Weights of a small transformer language model.
Size: 14 layers, 8 heads of 64 (4 for keys and values), MLP 1344 SwiGLU, 56.8M parameters.
Architecture: RMSNorm before each block, learned positions, biases on query, key and value, tied embeddings.
Each number is 500 + 50 x the weight over the matrix's rms, rounded and kept within 0 to 999. Layers, rows and columns count from 0. Numbers have three digits each.

# layer 11 attention query, 512x512, rms 0.15, rows 284-319,347-383, columns 0-63
479407437596589477439494540484523511603437647478548541444459428628505446544506510503501477518547549501551446508403468435503468480459405443490497553494533507463566589499535473505493581469564534
506590503473569514557459544511421518413585384533520492500500474532571466583526504503473632488452462474547479471511435505559492550466522525560541454441494453396550472430565503500471541478605508
496530497499441531522506532525479464502535519440479513533552581480595416483504475510485493414423433523490469501430496566492450460465446579464511470476499412466536503506600479549568483548479479
578546532541436423489404570551527576510416468524465481462494472530604495528469552498479528487431528539509516557477584471470476487495404541460555543561497511472489472461453499552614522369527504
454490518479562478529513509587454526533472509458506467501452566521412568441554473531506557513496469523598554462479495519581537424474481476473542461530509437491548421518515530525490493614469496
546522506482479529384496530433554526372428507507529534477385434481433575424525466485498593471493520454462561477492516481519482373470521431499558444406511489475549532443460386463450565428576506
519580474426455535409522570441498571472499458400420566585518513549502547490578483508434472452462548597412587472488534492460452567558504453465453543440591423493497459489535494393452491516526463
464535494503450468436493531445526521522548462627470515514495539478473462478513520446436514518389482580461530479472504431464523498546492453493503557447433516553499500555463552504548494465546455
481481511443550460428433423505433455509608523434508557464407592473447492537580589509552525580600556535564606500475501557488554484446609450460530419489563479585490481456469649524551462517519461
494452555453485455496498551464440523513477445490488509528562507434529486477603530468492508454470491514472575572461437506476439393460541473414519565435472513479533461526487510459552440520494466
557504534472555425529456470573449400603425524496441453616479426481550431457514507537563463496591546487438546479508559498504466543498511564550482419515533467483487445530540512491457498507486583
405462457485532541543525362604504549481550483454506441506517533480500627534364447468428629533528479539452646505531584576492452524478495406575469569551543482450492582508579467471515469486482563
546464491490513485507538429469451461453459451521552527465507602450488515518521465445487449558498520570511495572426542472472578464563543433431454516492465462531501509449517444532501493535473451
494508453391408515585489425489445337428491466511501538622460447477483468429558517518543445472465566462563509544458479509502401513533530472541556526490528555533527500438562483427638437437497404
484589471424468476578529479556499476513512483572459533553424537423523487499404524441546534395439529557475528526459496476582498548503452496490419522488490568526519497478452513465552524466472533
473527564404439524535490610456543494520456500483504450552554556539477464478528389450468479564516477530440519504512576525447426570450459494496454497445557527432507465521631500500457571574461487
503482549472512544495589453586580469475603502412430479630553523479505569572519551550493517507511464393386546472470428529550554532453444558467540553501466526455518560481589476497458463508431459
436517481530492463428471481462485478448447498629576499479452528499516491521476434483511535481501455554499474493552535409511450455422516409418527470511505516523543396506473498556525493485434530
524493410569553549455489430434584541531448511522419551553513428574552573419458478505574565502492511492556492558517459481422458522435447556567466475504425535499449491524483467527481491490509522
614447467463486550572480533465472471497443494549503578534449505456502559484521538444493495558495437484477483563507489588563559515500525510446488551507484545445543531509461502439518581494506431
463471443437507553501490501430469514439492506541484514579462547564556427498470494585471515526598460547461484484495475453426558561506485505491539505489476515564446495493477510458461477552412485
450615539436475432479455541575480531532509454492479443501503501494478459428545499489588541533492517546447473429555486376493489551540500485513478443382465576474508576488469477548547490504431469
525518545446456447530448497518541524595539551494509503570497414519527509474516407496525498473556452571522567434482414497503526424413512484550520599438510509552450557589470510543504536468502415
419475381500525487496522568514543482499528528500532503451432463494514358525521528444472499374556544461565491450439490448518359520573508535449473491518449442578527465368410517491405480455475550
504564542517501526505424508512556468470390556480526492508504457450477490579555495446538452490568405507492546395454532541430520528536522537487475455521517578453483464441423460528467508439520480
453585388544476580460533520522466481524468569435597487515443617445594456423491597505512435605387558529567517480516513464482553505487450499514467492477438520494492561456490400582502570458467475
477506512610450588454488517472423562432472562478449505460542571550472490477582554613571428550544377472419475498470486647498513528474457478530508589501536536493583448577503485573428509453554440
522476585357503444511515509493510429466495464548495506526483524597465480524508494488480413560445525509514420518599503521500495538438484538494457572445467441512561513479475459534518489436466504
473463529543522562483489480482425445569564503479455489520572562521492557496481519598541376472431494607469535442539446530491582507479521497515489596545471498381455469534598521485522491621562520
498514503420504505507553511461568491499511495484484504483434342403438537511407518486538498428466497555508580553576568576535477498468441506637522447506476498445461526549522508490510546489531565
430542373525482620526533574425527593481504463406465483474479455439505561472490455464546420548525455490487503493494513443451382490463511528486484523407417527490513513563482453475572478551493468
543574498522522414464427440484507549489546597436515500515492579509436521470566494435428390503473444482541477487580464465541485458501563509522519505468511521592588508543518472494574499505467506
522479540641520409490496500543456520440534562497454510621576528466524476573540490526463611461461398488524440440467499491436481473512480510491452565481573467507580502548513547460492428533391473
510482608458512507454527500552497491416480519492566441568458454465525523390486537392359523518481553434478543380522472479446480513533467571517575531507524456474452493471543521462502493503425541
468488530578444535477554531458552559521472448512476531441464456502425519596439558559490566493498559564386523489505498531513464460513573559508571442467541524471509521461533514501459519498476556
545438515362514478500498444460482490543423434570475583527523427529551529579492481526502500484407550485582501505467488512470518530538485564416537503550647478508517471565462469494492549442558496
547573560513568389450478490478560545465429455555423498507433529546527480533526424489442386439481470502518494452510427550478446431523558479450527451542432356584457463456554538522477489494445519
516545561455477552464565452538481493481560467468531498510486567416451424460616390548484576558460599463490576434567413537501538622379499513472529420487515573528446579616507481474455526506594500
522395506573437550441487407443484500385404431499396544492517400512516470524508516675536582474471503497541406597515499524450517579477514506517416513507446496462473483470506543490456406516566568
567515498434452476470568561491544495472533548642464450524480577410570520550435513473585488468497469602445533533476536567611469509401607467511534460476468421588503489631530527598523412489504534
535520542427524455386498586422391536536526496407517412498443500461508391460550535580596559602440490557464536523552496484458487518482569506404475469424552542450475614606432573530535531430483539
464544538581518518556578578458557515472447471482484411599394543571536484450524464509483433482502590515466459532462490464447566427427598439512480530496457563476580417542458513497497571495505422
555548557311494512444558636440499539486556502471471558551510518570465604450436430466552575510546490488558563592426478527473451525503539517489540567424526550540532561464536478436429429494451539
518523347456515559470479425515534623535508546568575486494516490474465541513418435442449475465558507525457533521519452523413529613512489514543456525519475514525492569453481580527502607530423554
437495500605569527487533541478522567488505509606497575580473516563511435478516588530526432509488560548556519440512490574511528478515615426502520527563455415398504565421442492473561465476411381
432483455453494556523416395470531524475440505511462479441530586472522493528562518556483520513431523567482495593529585518541468457464502570519490511506540500482484512518454515484512466463525498
549397517469501572366414479570487486533519520480454508556466432510540495392476446532492405391577508438484608474422484605526426459520527593453485614504471481584450377437479577573514490573567594
456506580439455450492453497548578501554549539464372501451479519511496509521488485511509543499489479451481539599465561496399410599477578557475520451501615494605577490511507525539510453481520541
486456492446520547544499505492515499502506622539518479475345465406508472511511421389441546537544519613543593488546522494447521477445534501561541444450577526535446550442554484520577546447299600
454416433594555576492521505585483507487430545465360498495480555580523505559465470592473508633545543590466554520498507473496529567554468452477566382541519513547568521526523505465522506567490469
537564414625490460509457495572589557357354595498453566457509456572472541534395362408495540443471503382443452570355557647454522572474415537512468479453619548511541521511510408534531545496478501
544427545491429445561479486493542477421408496473390406490389528442463399572501445517571444408473531578502586539471584472495615555556465498554544534529553532499475438565476353515490521605511534
504523456439476499583633482441540439483513634512490576468524501393601421405485482500397559588488463495599461477462550568449546459501522505552479499508412535450517443570559468552542497515496518
463508448375515425583529458476570443425561477348513461474489532526525459536453503614507466450465508457568597467508436622596573515470438510472493449442495531526510450521388524555481433444525584
504482516455446550382517394503520505546428503480466466518489508516509470535446475435489491446447530544458472525575476519590514555573512458405557543564505334457552479506463525380514466501500607
487542504434521539503472519427567508513436451498516484624469472414597569401431516468487555515511481548501534489489584495510490558571565569594431445507426422491461505440517536527455394492483508
517591432645419545502484568501487546432538449531425553495449394435541600435546593478478507528522456503609516503453423580566492534496510491561508623498420460497444584507444610431526460502599520
567490516402507530581458523518448479490551560447439556664535490491541481498457575490555522486569474484348537554430559523427625512482537339452542584476457427602470540512461550524440511556443537
391504429474472522464395461623401483464491494406417525505461446517538509590508514503494458431508610423533528469478503468541432537557578507421495554406582550472491563503504591507405492464368413
517476513470463587483560500476445462457432564449528504435530500450550539469527521503459596458585532514575525469485489527564523413461523481528548468379520491588528461449489517473527568494471455
506461448507487481404561515436601445471558513406632534473584481488456426388559456543431466487568500460538587520549506500538558507442489468476488476433463436459518506455499481534477425499501566
454445553457433576518448432510564395566387560574483491559480539368564526518528564490539487508532404378522495515657390554456542576518486467492569505492452495529454549474353483524556402522435431
476537496452460550517425525576496510477524471377459528538565506437530466494506380465490505495408505437574594400591427429372565444528535445490535483478528519522505495524553423477500479405570582
469519526654583501577451597421458452434521466545409557474478499449515518441580515460486531563500505506521535599513445517473480576518592554585560599477618478402506479524487506506513573474568520
501622576366539411552502414462430386487559396628533479549490547610467422514505517468549518587579467531468437548552673508535586512448485521498516417484467417419514465375487466527516487441546504
525575555557434434452482561568458414527521449449508574528544473565502581451452474445517537337488549480408609581521435496541471515482605456502448379529489554522553488447545516532509553501414593
459384472338467527576570443425601450494417456563525411477617476420457595479491576517519462461458417543580457545621454525492625627483518522517518557565418506493648482472324406488525473568443441
409500610477470498500461498530510514438409427404456463535585450516470523645528503447491505445492486559566526457578508522486547548508467586449494484546467503468512492498412512483447506488574544
482501448502535504481600434486528548457400462464461530429447436495466517528508455413414386528472512520556471475561490610492430496420576515539568552536515458553470517466523488449539437533515493
500517523620527453561520425618661566512578501375488468558618418447561518605483485456460576462514551560528482442559568431502399583556478447512515483488486504461496460526504507442441476588474548
475497519537388492475411448616478461607471530484503463490515555346414551441469564466464509524409582561496546485522520559392520649544590523457491411452492469486351404396493532480403546490438476
482517568472585590498469574573402524551417406588489620548558488403528570447513558451342532587472490573561426541512521477478353535524476470456525414498484495493475516496502510417518494573432499
503498546577571521416466385433574532456523536534483495492495621544495482387496496502491534485456542571494534564483579498457452391477414490511617551541461514624517512515478449583427503468448443
# layer 11 attention key, 256x512, rms 0.15, rows 155-191, columns 0-63
545512439584517392390486455544551495524504513421526508474517489416553575522566445453448532516456472573521469439611509533446437431512475542564486492439496494470543465554528556591458466527583451
532614445562500483474520526558484481482471479548565485525516374433445463517476404553604615462543526497473453506502551495517607483409544429529564375425483563455407417493505534528513466456549518
608406560630611578627595613516416506418396480601567469467497513500474450524473544490443453498458545599498404406499531469528423542536404530433555533517510496482500515480497526560432545427551561
466525521419526559533543447534518522476551536548447475413523480423473456523404463509497556545402490537492580518487481537560508520565490584483563454580592525379558375465510459493438519506600574
559446524364454444447453498558538453408540477551459465517506368430531402530456634586530516483430514552383326502511487468478513382594445496463549436441457449447421564546591620549597355459629522
529525588542470386472497498522455549451459475464497390613564562484554541465541527524536535541514468540566542477526515549411576460496363418581525490511479430480482423486476536515419573442548406
585559498403441573501612522613516542549524510555545416474419440587459530479527521422495495525502573489481496520513278483487497468446519450465460401499498515387496517446543461514362511510566487
460502492472512589457462591579480541464453509505605450450471511441349492493535499498474570575455380475430428529521391472489574542480442448478502535520530471576541482485506553521520489584565529
494516446537505464451542480502457560568503462489474615617449520510516499583442525518595484498495502532484495528519500485604455534484458518464489498454499546531508500531512567463583441399546484
581542472452506575517503588525469459428524423536529441599439503491497447474509560462485579508558487518538461561499528511509569497459473554504508505580591458524394438504361525593542584458569482
471465494363485425511565499550470605544451547455545511551486474419506502518468551457483395500586538447499519481489581435466476500519568493504536477499481596509456432477554592507576506597603432
461426421361512531415360476435463551514484509489462565509470535434517522549505529419509603436554486544617524493449445526496537480534436559473488507524599504505518454506489484529478484568508556
524531522413526469469533510488490583477417451518438475406513351504644535456435459522501408506486487569526461483513533436490469439411440523475531525500479560517511477524500469485500461482496487
511451465665535520603486516487454553537482472479374605431525567478579494500513446505511584471607546501412473511477406515548586587477521441446504435566560493512471528491469489482547455460560542
541564476605472520484583428406558557615427492580527423507351492544471471479477420519511524450577558501440400400415512459570533503348481539516537551454521478458547458616591516518412434497570493
461420604491539462443579458578528565571502508653571539521587467566486460561527516443435574487502516445511440434376539457498533485533528517533464472573415481529491315552477403597460546444558564
453560582388448424492584577509543494392501547399410433483501332520534552583457483539465519590439459563502521548535583493491418562431600422548551492504492440563520469535531437475477502462581547
417540610513497531504536558590442474550501396499528564558681467486456379511591543456450567496456500491574491527412458349414511492381507443428517435531398572538555504524435439486587574487619432
420637515564480475600458515504470559522494515528581540613456596478463516522539436466532527388539524584489488539487522459450471426502609546441447543522525480574424453437551519491485534477483427
596490501572577481447476565581579498515432489541386532525487472453512536534478490379564443574439583472507504494494538556501509499592510460477536424475581456460420510576526483388462577527520522
474458490588504561489512508484408349411557546515475588535470508480529481503524536577523553534437551528485455506541504548520501571504518561576440518537516471386506579539481518419408469470519453
533470444511496532500452547375550525428467608515546562487582490461496516522471485562572533455450537483507464520448525470390546445492540522461548571435474471624486482497495487489470504478496521
480553584505557486573536482480448515571516543483404569375496618599510476443458443467468474556430607521534378571513525443418477516463418495588521570445495492466464532535521528476516443491431447
490453480495469558519473515537478422495565531517494406547592440475537490462496500630452551513477431524403572494598460496530479503525410450520592536505545480449425552507549419547557467479529494
541498441617508409501501513473593456487473523485384556483484442498545549571375524480474567591560540482603456536548447470464557474478467634411518489463437484517589530526437560482415584548414391
437572524453483466601498645418511383536446459504495468488503479471455462555634361471573527501410436456454504520579463448433580547615506548481509427578484628410485512542462521523541420543481566
482563382407456442475632519556557488509444509410481511508536526398488496433500449398421540502538537465551449495497441410555512487502514449457510369429461519388544492437530529423511509485460432
556499549575609557518513626450531447498424427563624481500443466456476546589440551505423603565537437443428524563463582488430510425566448508532436484529525591480496507580579479558494475458477448
483371591540463439413447598573521433486518465511549462591508526542561371567549393504473376476467498514459433640442564477562433507361447449467512503471536480498490508423550437540545476516558463
369530556520523549485502547470508487426620571451556528501576485586469561658540443471463523561517548566461490548415463459431445488459521503502434440537522546487435454448497475439405533510547493
548434558489542515575579524499525505381572477340426380486488468532498523413504471514572445548479426504535594523561580414536457630444407578516674487544482383453477529510487517546555558557379554
440330444429464505472411550421491466480568595609446635481551404534593635557451537585425490437502496495558448470387504482512443486548583507520463485499438464461510454299533478582462456515512501
548431425371568497356483398555460421568604497469542538493510507609485438522511437441457392453533574502452484478604600457537460568486542443519462448515405441572582596529442532529538499493435561
594472477511501484516642462500334525568471502474565366468519512478472512513447600399596530492420508535559441513475481499526538447444591469499569536468558483494570481554480467547549389456394567
534494480391481387531466543551515506536497564477510501543601499503549470572439561498474476526456519551458529618529475436435535526382527476473505434466457648464493429459455557509514497443455529
459509561635518577547635487497584531455511471530355529472539426582465561504511473440540602454548491588460512587491495495452584566478462502472449481564506509481496596482476618585467487541480565
415444468503524572431453346554543412576461408516552550474452455436630476494529513536555422545484504389512589447463484508490523393498440599547594528510550504609496502410548588533478463401560466
# layer 11 attention value, 256x512, rms 0.216, rows 128-162, columns 0-63
486480514502560496426357456519498596475560533502523493547582551454444515526548481550568546566527486494520476475545478480410450534499441481434447506575497482444465547521536570509465490501563569
543583416551498474495512420524457495383448585519502523500574460467377510512471533438503373450444488556485439496553422615486586508480499594518555447613553484510427574467536435579551471542460391
528546488515423538515547460450493476458436462516405547476529502547503451515579582428500441526484472457506487467542486523373507606487510426504491515512471498566422453462386454507488464460520431
437555534526483448483625532431513552493562452459516435468498482433519525483476440553543528556578391450422597528529494582522547532477505468476532586465524589555472514583501515407507475508453460
484579505507414564501494459480455568421550459507397517483578388549548589433455519552503477598604489452541501525419499448435479435561542489482412534569548549441438444419449385456563452534534501
430531474580511532601504461469588465628505647423472531570351454598552530506463468570501542574478456481451508474467548409510487517491422541480520531430462469526565469547591505512508549450493564
544530559517474576502487562510547496566558538449654493526505506520456505489444522469497491543499491603490440596501513387498522432583576469383550558497515517409457536467518400427577491512504512
408457531526526486492474529418538605466442446487427454507527494471540509532467616500593482490418459597443506401580527534476508455453452540552480550544426550519550555491548455490453531552449561
478482613516465514554448557443453484515458486451425499556402453455513507566491545443589488574584555430509487536554584441447593555492530500439512561519495434429549460516529485534518587521536519
510469478560470514510404499459447505424497538503543555507433491437506573495511449531508527505475565550487498580439590505525538495427474506408466399494478453497582429460499492475453499511448461
488485430467427468458479512470485509534437521442473431491541511506401456546550464480493464564431561487432541480494501439471502545448570520494618536559534525570430512526422383531485460471472509
513529521481504493462497442436521547532445514537497504540630549501414472409522533515491417447615543517416409503510436596485466514483450451549529523565514534525530537474426438664486537585494449
531503546512544400443427506562395510488482462526585453542491405439443541534597437479537489400446530467533462485450400514506489479532505467471545497601562457515545576532522586525499486493508587
534554502512537383470459484554546385550485600554571515484479544415485480480465547562515608387401467542568375502461522395514514518464458584468505523527470553469498489439563521525418608536475493
536417574465426520432545532512572561510462530510457509463436470559438487439557443439516529560482546486545469425522480467469491550457460476446449458554556481478461436575486478560467530493550415
420520562429501451523462447500549437623486537469532468484526582422528440442568461607548446556490451573523432477450546421460608527531474501529410490572482569553357485488484514464453500499432461
463487600485448483542541440415603468469474446542472504494545444442531458506547391516547476460473414507454535497537513460592517520496575449541442582520450544573502423503576476561476529467490494
505559461515454443539506422388549534547515433427541478490524448472559480486617525533490453466474519454455537447474475476508510525538506384510499511416447494643449489416579471478492459529534475
546513512503548542599336476539482483503527531429494526516443422521436471536557553536480509414507401583535526508455493445541455521532504458472495468397493533602490576492379463492478382451523560
561520478536443515561484559524513524542510517472540510433530503511561500485541479498500519581485534531536563480458446422609553510596481500594447471466602546535514513546578583451517514499431409
411536503465426506532535530412460507537480480467542408569522534492474547486493522534622576448518562444538485424496456540537480517464539399471525604445518535577491517558547519606467508540411473
435508382510528429433537542417486467440480537473559549515527442565504453479524520483416421480563379461535457458561541476536551544452467436485476562445458534444532631486398564473534543619479563
425490456488534512541463518519490455524419529497561493546441490445510544482551491477466472489405488522489483464502529512511445515507482456588478494367570471529421508433534455492426526468523554
451578511452503547473423420518447471477501575414502539403541497453528534552491491431467480552490556527441480567445508495508576509526514447599552425512460498460587597467566538442493521510490534
511568514501541523475466507349439626527533447666511519507503501517560515532527505497480500553557518563455524469494451548535465527534502461459570590390497638474563494485539565502468502533502439
460486470567560489486591567434515454452590525473568501497467473495445480507453501537427422451467576564475517417526451507570470462418460614508446617443567546478552470490477485481527510497504558
589608359520460619454540497476510559480466508567479486457489432498537422583518384453592413405538479546506459502516506424500569532472500466493627426542518476456522482480504529492449489367551540
502542539487507438603486591518437539497595586464573521459507430485394535439557541532564546575540478512515441418481574446559533507475477489497421452440478541522516566490420460495431594448536589
538420580516493474454386533554475516508483501419431519501514588495493452487490513447469443504562435518503489467474452433567442469497503418509506515595448518579483515532495403534562489586547433
512480540524439455452483517551455435546475499503464521507490543531486435529520570479506543422545441509518457565463463451581410532561515446560510449426506445607453470517448485522439534512467563
351542474480529446554536513522484524407581456566454489472402558561499515505541537486460561588458468488459478492469493448530489434515493438476490545559572515439480500461504533584504397442544450
565521492506493530501432453442554539516537452554540515477475516510489487517468518520468537483413535457458521587510603533516553535465418453459557533447466464570527427562417501478469475408481543
472466502457534479504440479512535469523482591458383478515494552540501443477560569412456464554559449513478514424453538507647455471530444584460480529436516537517489530526582411517542397416475456
463539475509496553483501449463493509492568551579506601598525496528451538504475466431579429442462540472439473508495402562480515447382502548419495482476521512480624473516520410403525490551536570
540555472436576419474431582459412525467550500508510580504539555473501443433591457537570472533524446549493493541561453496508517558478511460520493478470418456444515477626503474493557418516467509
# layer 11 attention output (transposed), 512x512, rms 0.21, rows 256-290,320-353, columns 0-63
490481524449487505524523479500511496481507424466480484521444553522443473555520461422496496447493476550549519524480531542512488558450524450576411519461489482458451522526476489445437573528458468
513504541543499508468443499464500503522466491555488466496390603500515489453575470483462531494492525494525479543440502509520458497569537558479395483527447486501519474579583446411483558439513565
448518501441495431512475524470489565469524488497547464442505538443555481517468444540485472452456521477481542515438494567538483455568478535565551497520498516412607460489458472516587584525449501
519475462524529515547524475486453490610460473448592571555454525515448533490484539521588470457513446538526549461595534531529440425520526492542527475520560535487486518426558556450488633549478523
454490555462508473523478503438506492485451463451542551505533543486504530529478554504436553500506502484523481494439517525537502530487487443586518543492513504505503419521451566504455547444609535
494459521431522505394496481504445498492522410411453510482554509404472481520510502457527511473447522510481547446490522517495498487556513536579434502535500518501543506485457447535472451466533511
554558449489536496466582465488446561502570503530468486494471520406443453517514523483550521462525512449474527464593549482463442507438548502563435490471536443536520482518540492476439550534613467
536565519486485507596433464567474514520514488473524495526517487568469490509512426472421505489465481437550517476418415468501467519533463532456525505498539496492504515552514407481475472491568477
479451457489478443479514510560522546519520510542500448503460518570423465437511544415385559489506481522526502427467534486544510430510589434628487530481431477512548533484496544482454481480556527
499440486466501498461528442588571531491452492518531459527580545457543506524502620488480545481497518461477524468477507553456504493540483492485552490491425522506385566468432502556465524519472533
518485447744608516527494481511500481518494540537568541621486516465473524499486521432456548453480559505546501495523484513486506523580503476517561529567526510506494451480495570481560513504493573
455482445358514517519458546627557549457504447534420530527462556501485531515534510468500474493457468505463518467515484463427531483474531523525495556512592562457483443534544487442457521496510553
460473482544471540514459479525607605569556507411547517474485585557509421515456492492462508502531517404428507530432485453518434529516498561538508515534480486468486490527484506523467488426493525
477476475499531541466439480501467566516531437543509478553520485542498556511426485512547491530518498555486530556564495547531433543518538511538489481513495487491572475530529495528405436471495495
467490540430519468552509451434480471441502526526500477500536455487448495457486578509462520487546415484473515561446516490546475421517500555559524449432478511460450523483519515490499416554496457
459512528585484493520593473535574540426500523467503531505517543471423460596426512490460465536524454567484479482481487505498511449500486481470554504463532485521514478515492469512455500514480505
589502502595491587517523487509440594532469480543471474515508612489517513506582460496352526507502563471483456526561433556441441529529504500463478487563462491473460481461463504488519501511455401
529504506487564453489507502519502508514532502482520502383535452545526398557527497471491522503475504544494556568513527481522482521467528509497481491510468594472536483618388559486499470527423549
426604462519595491454477539513553428505504447529482578568528565520491501493413494533481444509488550479495464520526523502496448518511534458508569522512450511420456523535523506530421496459453464
531489538472551571517532445536481521491521521570456522504468516456483569499474526561497492476487572464524451475504541502522552473535436483441494501476495469535542525536458387468553451507556497
553423524507566450530580499478508476569505499441443528457446534465517573520555480460524487464491599530435533534497511460481502473500405468573470485543481462478545573592559443439480495484563442
520521623405482487498435467536491463569511499511421526535597519482457571517531442515553529488518509539497506520440452467521533449495467451489500475491518510498528509546526445507407538494473451
510509519548456537505471519486498564541539478498459432501475533541495531462416546505487510435479484501467527539534477452461528453472520458486459469521467488470511524489463548500511466519459530
524462495541474524491456500425502513423515446536511591496501481516488471579548491563535529524533472511496498474582556526588546455496540567429605476486573528482532493512527512495460440524485493
456495470416484557501504558472539455478535493438558520509485517547414487496470474414542473546536482397513510526422524501456463584462522493413489485612527497585510489527477511502455454520519504
452521584512477457521503475478485505454443501576471447469532467471534426488580449504457495545497489517498444511473470519425587516419553425461513458495475490450479477425489456494485506507478400
462428531548533560562506421523462539508523440454494469535523554434493560528488507572484538500504474432527507530496472566460476509453413471485446536467459534576448521444454568515494506648506505
522551450421447495470472468453504506479522484484456417522475495465586468523445476503463406522540485485456545561504420519460420447480503482501542456483493476544528513550518510500527439557476497
492439477512501480594517477457414445463495482483531438514505453584509456411465498442470478528505477461511562468489587488503484479594552501520517444486545539525574484561471512430480473452493505
460496434483558452588455458453506542479462528459552488556525505462488480546519441492516453526459484380535498436508526482478473527465444599539543596475504508520514453517471482491472451492473465
490470466410524471515484522482501464568472528426450531518550536476479517491515474500453541517539508562604558567517493528448463472454468487505448441508408515492556505497515460537525539496514502
535483543293474531467603415504488536441471579530459534472474468469434443498499443522476527540474491425493464468464548490509409483484514481502460492464546486515483557510493540501502475551519463
496478429561509512573481544448449477435501413507565472492516489547515477556520476578525534477443523580479427511498494516566509523526530487544497502492491528502561463461468516484471573518557479
471493485570493459511452471512518456447484470501457497492493531497496504533473574557544456500497513540561574536479549509454482628513493496602481497473495528492487502604486495570496457510571523
452505518523496513516566470534462492517464489499476414404504473436514511544509556510564563510510469485472470458488535534510518535557586509437452464573458487501502457457514554446459494491481443
549531500419474558526515487444486519523508433467475494492515484510591519473502444578482457536415565603422498496570443383460496443456488515399587485506478478503564552358526481546587545484554514
471474469445506476504496614500616507567479453485480580472514359462435528506391443508498468522548451465510457478583479457492559570443492507484595467419475575560473592450433579477526531578532431
534374541536513613461544538453434501525467482465419458455420501529410563431548584507454408571506465523512425490565459332461518479504504447431456584439594488436412508506527412485454460478495473
549578522577475536601512510510457400499458514586508497536501487480549524509542406381417468577554550502450444525389515465485388618476485582513545541489474509529466459556514489589473404458577355
669519431493564495452457526599423467487553439385472497536427546536447440446491501356483467429547527483417541473585455495440520523524565429399514469558508376522549559471582465472483524607355481
502483451505417484554552577452532592412416477522532527498503430480510612562503512566485386542534472572546399574500494492409595409444435478532526434402557553475458495546547439417477552529555487
581434533542479509546460558468592474437401542456523493487551551515494457496536502525394444542514479450536437516396447493551516477490443567447585425490492531424470548523537530553472497576495483
508405492478556529435548511457470554418553526527489465467512470440518556478500549468531497507507387489384477529502586538478545505520344543537520424553527512428471442465455553483510618437488530
558485563665589563609478483433507453455544489503562491443617566419596582654503516478531500363553534509438462562567521552561408577581373470438472551566639569496342431495485559504486554521421481
558634514607538522563508573551468461512563531502601541513499452584487585468521357374536436535567426517462404394484368487548520515477452531555568578449537497481631462511484523479458438507553463
411497520380528472432539505473462424456518405468419415470549555548544487524497528549508472491456447550491467443462513447457480512498433625462475453524557540530470465492445495459451461453492411
538602658488532528493539449381499457494536475436603556346509516512546467373490477498518555526475534549540535530487420521553525429539539511427524351605412392438533524504485505499427440511409463
435456542494554411438581431491480411528465534563440458400397430423561569479576443473612472439452476591518527459518462553491549492459569404424532463478508501479508499523499464536508517530552477
553465562640539499520483521478437484516467547416438534530539458559531488428623503488521538557595498493557524463472528485511576475381509559481496442476497472477457515463496527434466533573483560
543506504566465478449477555513526466571463516505539421382558476572556507428484514454536365545472595527538440516467443551476617535530478429471533513548539496568518572511479467549545578537426571
404457536420556458417442537478479364557443498504477446467571427571594468443576477497383561468494618325510549631611507465554507520416500548576425522495513456583536493542617523473542505502610463
396398488519497464449483527573639477437529436411529445410490463527460508534473555504633461447446524539495491556417566369439488507590538519562415480468478411438527548532572458535537482505550522
467448530563510533516562486538500577518501505512513481599507502520527635456494546533563579513488446532530526410582473533525416482496449515466504487492455430536521467540545431469524496460480475
443383508445390522582482525423540508452367437393572575458565400447500510470575502513542491542531465529564458535520456518581549556578485482568388449518440450539424448370509470536620537601574499
470523440544440435499535525479594421537492510484563508529500396591501433477480457514452521442437467514477563478484486564493372592379406533549467472521440527513418430459577548431552529513470586
621489530274532580542465493434572574420383493466582512581573422555447471428487503582437536508457473539463449472514514539527424531482628551423588563434513529565394414433425520560569547592499589
515503444517507488502497584485451569381522435512593452495436505497510517526552510506413447471481478552396484500538463512510333534482385546498536539470475388506465452504458547491530515409436481
505518531405461429475479348518535525460502573461466620479572492461490448459671453555583455501514467496504449517531474488527425449556465553506515501469406482499497554482549537521471487429522550
468474470447566521531484443557490459578507506469446386544513467523476551496423464548467435430548553547560491485371448444442572571488422419572485512563466424478424504497446552518514568455500533
502461509504486495527504377577502479505456482545457443525553486468507486496460474558411482402316480574466524458546549491502548455482463460574526526466528512435515593416482534492548540459559464
564466394655509508474560509480437528496514510433487482578461450572466558503487593539584496443523553493528498483443589509529490479549437520439476544470489519545483566608513595494505458420560607
446612482398414440509431616487498464487512508507489482434502501579504523390486595476512420509653626579515456499422488479557615515515536445555565433575465464426501553548664353457569556390439473
438478488412562547516552603611467486499443491607556566442440425488438539485505551460572639496540515512501482511588574444486653512492594508435540537592435500398394446483459483523571525431469565
563558559651447486344464508570483511471499485542476600550516459495569556586505473546543571502410510563527395591493466472444440561337506560512396493465480501399455522521470495512597529490418543
471479580667380626398491564607500508464491507616392551490454457524505483425514510523499564517484512593458586580443556527487491539503444435572443457468483476472452558499599444576479560520545470
520562538446602555422578470410503439506547479514562532546576420478483460490532451548559536420496462519377461451475455479567522508580582462527547536520566507456512573559483505422480538474510584
469484447642443480537390611416489492496505419406464495528562596553497515555472523463564349424535472515491506554553385503398572528491451489500597544558451450554532402490577486520497568470513530
520516494477462574510419480505507474511475474605438653454470588455436434454309482457410646539597488416501496480476496515409547541411437478431504489516469487480477530456452507515433499489488535
473441547470481568510409601559540469505512415467499548459528482570584503450490461533534491474431411445404506444488499553573517486491544452346523461516498493472447444447541481456534606457475485